python train.py --n_layer=16 --d_model=160 --n_head=2 --n_kv_head=2 --head_dim=64 --d_mlp=576 --vocab_size=16384 --activation="gelu" --norm="layernorm" --norm_place="post" --norm_eps=1e-05 --positions="learned" --qk_norm=false --attn_scale=0.125 --bias="all" --tie_embeddings=false --parallel_block=false --init="normal" --init_std_qkv=0.0395 --init_std_o=0.00697 --init_std_up=0.0395 --init_std_down=0.00697 --init_out_by_depth=true --optimizer="muon_variant" --lr=0.00349 --beta1=0.95 --weight_decay=0.062 --lr_head=0.00861 --grad_clip=1.0 --warmup_steps=200 --schedule="wsd" --decay_fraction=1.0 --decay_shape="cos" --final_lr_fraction=0.0 --batch_tokens=32768 --seq_len=512 --doc_mask=false --train_tokens=153700000 --steps=4691 --dataset="wikipedia_en"
Each number is 128 + 24 x the weight over its row's rms, rounded and kept within 0 to 255. Layers, rows and columns count from 0. The size above them is the row's rms in percent of the matrix's.

# layer 12 attention key, 128x160, rms 0.0832, rows 55-63, columns 0-79
size [108 116 120 121 122 121 121 101 114]
[[126 151 150  92 161 151 141 132  99 131 134 176 128 142 129 114 136  87 132 133 159 107 127 129 137 181 150 131 135 106 113 106 151  72 147 131 115 100 119 142 147  73 171 128 169 128 186 125 124 100 119 105 126 131 159 117 119 131 139 133  85 107 135 139  92 131 135  85 130 141  94 107  95 113 164 125 145 126  79 138]
 [114 105 154 100 127 115 105 154  92 149 111 113 139 106 110 147 120 167 177 130 124 161  85 111 113 158 138 121 143  81 107 139  95 152 102 158 160 129 170 146  95 146  90 140 148 117 140 127 117 109 116 157 106 118 126 125  71 108 141 113 144 129 134 143 156  65 139 132 156 105 145 141  87 146 128 150 110 123 100 168]
 [109 133 116 106  92 129 163 115 128 175 162 164 119 140 103 148 101 134 157 143 119 126 152 142  79 151 145 140 113  97 103 118 134 131 120 132 139 183 122 122 150 156 121 121 136  94 162 103 128 135 142 110 113 130 147 112 103  75 143 167 140 113 119 127  51 145 119  97  70 149 174 159 159 104 139 137 134 140  88 118]
 [130 152 131 139 135 124 125 104 131 121 169 132 130 113 119 131 126 170 101  58 129  95 106 102 124 111  70 143 101 160 156 161 114 101 118 106 127 122 124 110 122 108 143  90 135 136 131 134 115 114 182 145 109 142 144 108 119  95 126 146 115 100 123  97 131 142 164 161 155 136 132 177 130 136 164 173 104  85  95 127]
 [105 182 127 121 119 140 137 115 142 120 118 143 129  86  94 115 123 124 169 145 142 120 139  94 107 132 120 112 140  87 149 109  92  98 162 136  59 171 104 140 113 118 173 157 112 103 124 113 112  92 147 151 145 118 136 115 138 176 150 124 131 128 154 134 128 146 153 144 159 129  81 129 176 108 166 162 127 146 151 129]
 [129 130 116 109 122  95  96 148 125 141  99 104 123 105  79 164 132 163 109 126 152 161 139 116 118 126 161 104 109  95 149 102 138 124 168 127  77 122 121  93 111  99 140 131 125 130  88 143 139 147  96 125 120 114 158 111 128 143 104  82 134 159 117 158 153 116 123 154 152 104 156 188 101 146 100 105 132  98 100 140]
 [116 132 154 146 131 160 151 143 106 146 123 118 150 121 119 167 193 104 156 140  98 127 135 126 162 135 114 112 122 186 137 135  86 131 111 107 121  67 153 129  84 137 146 193 150 125 116 123 147  85 113 153 111  97 118 137  56 165 121 121 107 158 125 149 125 148 163 138 112 136 125 122 142 146 113 126 113 104 178 151]
 [153 156 113 117 146 115 119 122 166 116 151 149 137 148 144 114 146 140 147 124 118  95 173 110 107 134  59 122 140 110 107 131 145 125 144 130  95  92 131 123 167 132 112 198 107 133 117 107 144 151 158 101 159 120  88 118 181 138 134 105  84 142 102 182 133 122 151 132 110 119 153 117 165 129 135 163  88 114 107 120]
 [137 131 174 146 109  88  95  88 111 141 121 115 128 147 122 131 134 156 117 139 126 127 119 116 127  82 105 104 114  89 143  80 161 158 108 140 146 162 108 158 159 167 141 149  95 152 133 129 113 156 115 124 131 143 149 138 157 140 139 126  87 135 114  91 125 110 183 117 132 169 113 109 128 116  79 159 139 110  88 109]]
# layer 12 attention query, 128x160, rms 0.0828, rows 56-63, columns 0-79
size [113 115 121 124 121 118 101 115]
[[138  93 153 105 176 121  96 147  51 141 136 146  91 105 103 152 149 139 124 143 114 124 133  82 116 162 185 130 123 135  99 123 152 146 139 188 133 167 133 114 104 144 132 146 164 125 147 124 102 112 113 148 136 128 180 106 117 127 170 123 117 114 138 137 145  84 130 156 129  68 128 130 131 107 123 105 101 121  98 167]
 [125 134 102 114 130 151 127 111 163 136 173 166 114 130  99 115  85 164 134  88 120 121 160 120  89 133 117 112 113 108 101 119 138 136 110 124 153 104 106 157 144 139  93 150  98 101 111 118 124 132 134 122 112 141 140 135 111 121  97  85 153 132 161 156 120 130 143 111 125 105 144 132 176 107 144 114 134 161 120 158]
 [139 137 117  97 129 128 144 197 138 122 162 112 170 129 110 127 146 118 133 114 143 125 126 124 137 115 118 116 111 108 151 146 117 118 167 147 137 140 175 114  96 137 144 116  81 113 179 117 158 112 119 136 103 117 134 139 147 105 120 138 114 106 156 148  94 139 153 133 148 136 138 102 111  95 165 138 164 130 112  78]
 [ 73 156 121  93 115 155 137  99 123 109 102 139 125 161 158 127 131 124 116 117 123 145 129 163 132 117  88 125 121 109 145 151 156 125 148 126 144 130 152 139 180 142 169 116 102 138 141  93 101 129 117  79  96  70 116 121 124 128 120 165 116 169 151 147 149 112 125 116 119 129  97 165 139 128 168 143 132 149 118  94]
 [130 129 122 137 100 109 132 113 110 147 103  92 129  85 118 197 123 129 134 142 124  79 151 163 134 136 150 135 140 115 115 129 132 135 154 127 114  86 103 152 152  90 135 115 106 144 110 114  68 138 112 159 143 135 134 117 136 106  98 111 133 100 123 120 162 137 140 108 137  84 147 113  92 136  80 121 125 146 133  90]
 [116 120 151 169 141 140 135  90 100 111 156  80 116 150 138 156 131 148 131 137 120 157 118 111 133 152 130 122 104 135 124 146 160 136 116 138 116 147 113 146  96 100 116 131 149 119 142 119 192 122  78 157 104 112  74 156 108 185 144 124 130 119 110 114 112 133 189 134  93 113 146 147 123 188 112 109 111 122 112 118]
 [103 141 155  89 133 138 131 151 153  95 185 126 116 182 159 114 155 134 148 113 111 147 132 133 120 165 102 153 134  87 110 179 166 156 116 134  61 113 120  61 164 134 120 160 147 115 134 129 110 124 136 166 164 175 110 125 130 138 104 150 113 103 114 127 112 120 142 112 137 154 159 144 158 126  84 102 146 131 101 144]
 [121  98 124  77 136 141 117 133 163 112 108 128 102 119 132  97 111 128 170 155 143 123  99  94 145 121 144 129 148 120 118  99 134 123 108 137 137 151 137 117 158 185 146  98 116 157  86 125 129 147 155 134 140 145 183 144 103 109 115  85 108 136 116 124 113  64 129 114 123 137 129 156 130 124  97 199 182 101  80 105]]
# layer 12 attention value, 128x160, rms 0.071, rows 0-11, columns 0-79
size [119 110 119 114 116 117 120 117 116 114 108 123]
[[170 125 162 142 158 125 126 110 102 107 115  92 128 112 114 122  75 121 136  86 109 128 153 145 129 148 178 100 168 179  82 126 148 117 157 164 149 133 147 146 158 141 143 128  84 137  90 125 125 117 135 165 136 170 159 103 144 130 140 102  98  77 128 158  86 152 111 120 155  92 126 114 153 133 109 122 144 147 143 117]
 [160 140  97  89 140 115 150 123 146 133 112 115  90 110  81 147 160 128 150 120 129 185 123 101 141 104 130 134 132 146 137 109 126 128 100  94 111 118 159 133 103  80 132 154 105 108  83 125  95 106 156 148  98 140 162 167 111 110 149 134 114  97  84 144 117 112 116 136 117 106  97 124 157 100 144 162  98 122 157 144]
 [125  94 105 115 121 180 147 175 102  89 123 144 136 158 162  84 120 117 142  92 161 132 122 125 144  91 141 182 110 143 156 141 132 125 111 133 153 137 115 141 112 171 145 149 120  73 117 102 117  85  78 104 135 125 102 145 157 124 143 106 145  84 112 121 122 163 147 143 107 133 143 137 104 156 103 137 125 128 166 143]
 [144 131 160 178 131  89 169 100 144 148 130 124 154 176 112 173 137 139 116 103 151 116 156  93 132  72 130 133 147 123 156 178 125 142  90 144 174 154 147 123 153  68 119 132 131 135 118 106 113 103  82 110 129 114 130 173 116 116 118 127 132  88 144 164 122 157 135 121 127 119 117 149 105 117  98 133 104 139 115 148]
 [ 88 114 151 106 125 129 121 117 143 108 121 119 109 119 110 110 142  98  81 174 143  90 100 151 140 122 152 160 130 114 106 168 118 142 146 114 144 118 113 133 131 127  97 111 119 133 121  91 108 108 190 123 133  91 116 127 150 145 199 124 156  88 138  83 101 160 106 131 139 123 163 153 136 103 106 154 107  77  97  48]
 [101 138 121 125 139 109 167 118 140 142 130 136 111 106 177 152 101 138 110  74  89 100 159 107 138 108 115  68 158 126 110 124 117 136  96  99 128 100 142 183 171 120 114 132 155 101  94 102 137  96 137 170 150 118  95  91 122 114 145 168 132 117 141 189 147 128 159 147 155 146 161 136 109 104  94 127 149  99 143 121]
 [129 123 123 150 122 151 120  97 136 149  89 130 134 121 166  79 126 129 118 123 146 116  91 162 116 147 120 110 137  93 135 176  40 113 161  89 102 126 104 141 101 143 151 121 125 142 132 101 121 125 129 150 151 122 129 114 123 106 129  87 149 105  72 162 159 121 153 128 116 139 126 131 129 141 146 132 113 160 167 119]
 [172 172 124 148 152 135 135 151 166 118  90 128 142 152 142 141 128  97 161 144  63 101 130 142 110 134 129  96 121 122 119 165 145  91 119 119 129 122 148 161 131  84 113 120 138 142 112 180 143 103 102 131 108 144 112 115 126  97 125 151 161 138 119 112 149 101  97 100 147  95 114 143 108 146  88 122 156 152 113 131]
 [103 134 137 126 123 121  96 129 123 117 120 149 138 115 108 150 109 123 138 161  66 103 142 121 124 106 163 169 155 137 147  94 133 116 101 138 135 100 166  87 120 150 113 140 101 151 137 120  96 129 121 127 116 116 188 157 133 144 131 178 138 106 111 153 126 193 161 151 120 146 130 111 131 142 126 127 103 125 126 141]
 [139  80 118  98 122 109 137 101 104 109 111 111 123 123 103 162  85 123 112 147 128 114 111 144 138 105 104 119 161 162 128 183 121 117 147 130 111  79 167  99 160 127 134 140 108 141 158 159 107 110  96 112 141 107 131 117  97  79 125 121 129 150 157 158 117 113 165  88 134 136 111 126 131 131 149 104 110  84 149  79]
 [166 123 100 131 118 137 126 154 135 133 130 116 143 138 129 127 138 124 158 111 131 134 135 133  78 142 154 128 163 183 144 116 141 156 151 139 133 112  88 155 154 119 108  89 151 119  78 176 107 127 105 147 187 124 134 168 140 126 144 101 108 107 142 103 119 147 145 142 143 108 156 112 157 101  82 147 136  85 123 145]
 [124 145 120 119 126 124 100 103 123 129 178  52 134  92 133 106 112  89 108 116 113 119 135  99 145 124  96  96 128 114 151 132 179 149 105 146 153 152 127 154 152 106 149 162 140 121 128 146 142 106 126 156 132  98 148 168 117 105 113 163 147 111 168  76 133 137 131  96 144 130 155 144 164 161 118 141 106 147 146 109]]
# layer 12 attention output (transposed), 128x160, rms 0.0669, rows 0-10, columns 0-79
size [120 114 121 117 114 120 120 118 120 115 110]
[[ 89 139 111  97 108 142 138 123 130 162 132 160 142 155 146 160 154 151 126 129 158 128  77 125  98 140  74 130 112  79 129 127  86 151 111 125 115 118 140 112 112 118 170 151 168 117 185 119 117 148  94 120 108  96 116 171 140 127 137 184 163 149 127  64 162  82 138 115 107 167 166 128  86 147 144 144 112  68 174 117]
 [ 94 130 162 118 141 170 116 143 136 154 161 124 154 105 145  80 146  93 116 112 130  92 123 155  96 128 152 124 115 101 162 121 104 125 175 165 164 152 128 163 151 156  81  91 121 137 141 129 134 119  88 126 100 139 124 102 135  98 123  87 131 143 123 108 119 144 132 143 143 139 119 127  81 108 108 101 130 129 104 139]
 [160 135 141 126 132  74 115  99 116 180 120 111 141  80 103 163 153 139 193 150  98 117 114 118 104 127 131 159 123 138  81  78 101 110 108 146 106 141 126 149 131 104 105 118 124 133 123 142 139 151 156 133 169 109 127 100  95 168 129 110 120 154 155 104 129 118 150 144 156 142 125 103 135 151 112 128 136  83 104 155]
 [134 105 103 137  98 144  90 135 118 131 156 156 155  94 152  79 135 126 115 113 132 111 117 137 102 154 151 121 129 123  68  60 161  96 121 153 109 113  69  95 103 155 163 132 145 155 161 122 169 122 151 137  78 150 134 109 120 124 120 155 116 173 116  89 134 144  96 113 102 151  94 134 134 112 153 124 149 124 148 117]
 [ 96 176 144 167 146 128 141 149 134 143  91 149 136 118 119 127 136 145 148 125 126 173 121 133  94 145  81  99  82 165 117 119 125 111 128 115 120 104 127 143 140  82 147 112 149 140 118 165 132 112 135 125 107 128 158  94  92 109  98 117 129 157 167 150 168  81 145 144 141 102 113 140 118 151 148  95 141 125 147 195]
 [117 134 135 125 134 117  82 170 124 141 131 193 135 170 109 114 152 147 119 143 122 149  91 107 124 150 161 194 136 114 139  91 121  83 129 137 147 126 127 119  84 149 133  96 109 150 156 123 118 129 142 115 139 133 161 139 153 133 132 118 142 151 105  42 117 106 131  88 133 129  93 139 111 109 128 152 143 189 122 134]
 [128  98 166 115 176  93 144 136 112 107 139 124 123 157 152 182 102 141  81 104 141  95 119  77 122  70  92 134 104 145 128  81 178 147 101 132 129 127 141  76 134  86 126 136  85 103  98 143 149 151 136 116 124 143 132 154 142 157 111 120 151 138 151 102 108 124 122 117 178 148 119 111 159 148 108 123 110 130 130 128]
 [105 119 121 122 155 116 128 136 138 119 152 141 141  64 177 112 196 138  99 121 164 103 157 123 116 145 160 140 148 151 142 138 144 156 143 174  75 121 101 115 145 163 115 147 120 109 101 103 143 144 137 131 158 105 158 149 143 161 115  94  93 150 132 113 137 176 133 143 152 147 136 116 125 109 163 151  96 116 137 143]
 [141 140 140 118 110 146 127 139  93 167 112 110 132 136 159 109 119 129 129  96 103 123 120 152 130 132 126 121 141 114 108 152  92 123 169 129  81 113  86 169  89 112 122 112 149 109 116 135 138 107 193 129 124 108 111  98 160 142 124  83 146 131 128 104 149 148 145 125 111 126 114 144 155 141 138 155 154 111 159 126]
 [125 144 138 152 120 156 123 153 119 130 122 111 140 164 174 130 116 139 134 134 133 125 156 136  94 137 153 149 101 122 119  96 135 139 129 167 123 135 121 134 120 116 133 128 121 135 132 107 138 129 151 111  80 138 116 130 167 176  97 124 161 148 113  91 108 121 156 156 137  93 121 115 105 137 122 125 155 160 135 141]
 [ 97 114 108 151 158 141 126  80 101 155 151 143 103 120  80 106 132 150 132 144  79 129 116 115 116 159 104 136 131  69 103 104 120 140  99 127  90 144 139  84 148 146 147 115  78 130 154  72 146 110 163 102 104 122  54 121 166 116 149 116 135 107 133 149 131 164 102 177 142 146 144 130 129 165 160 131 142 154 173 146]]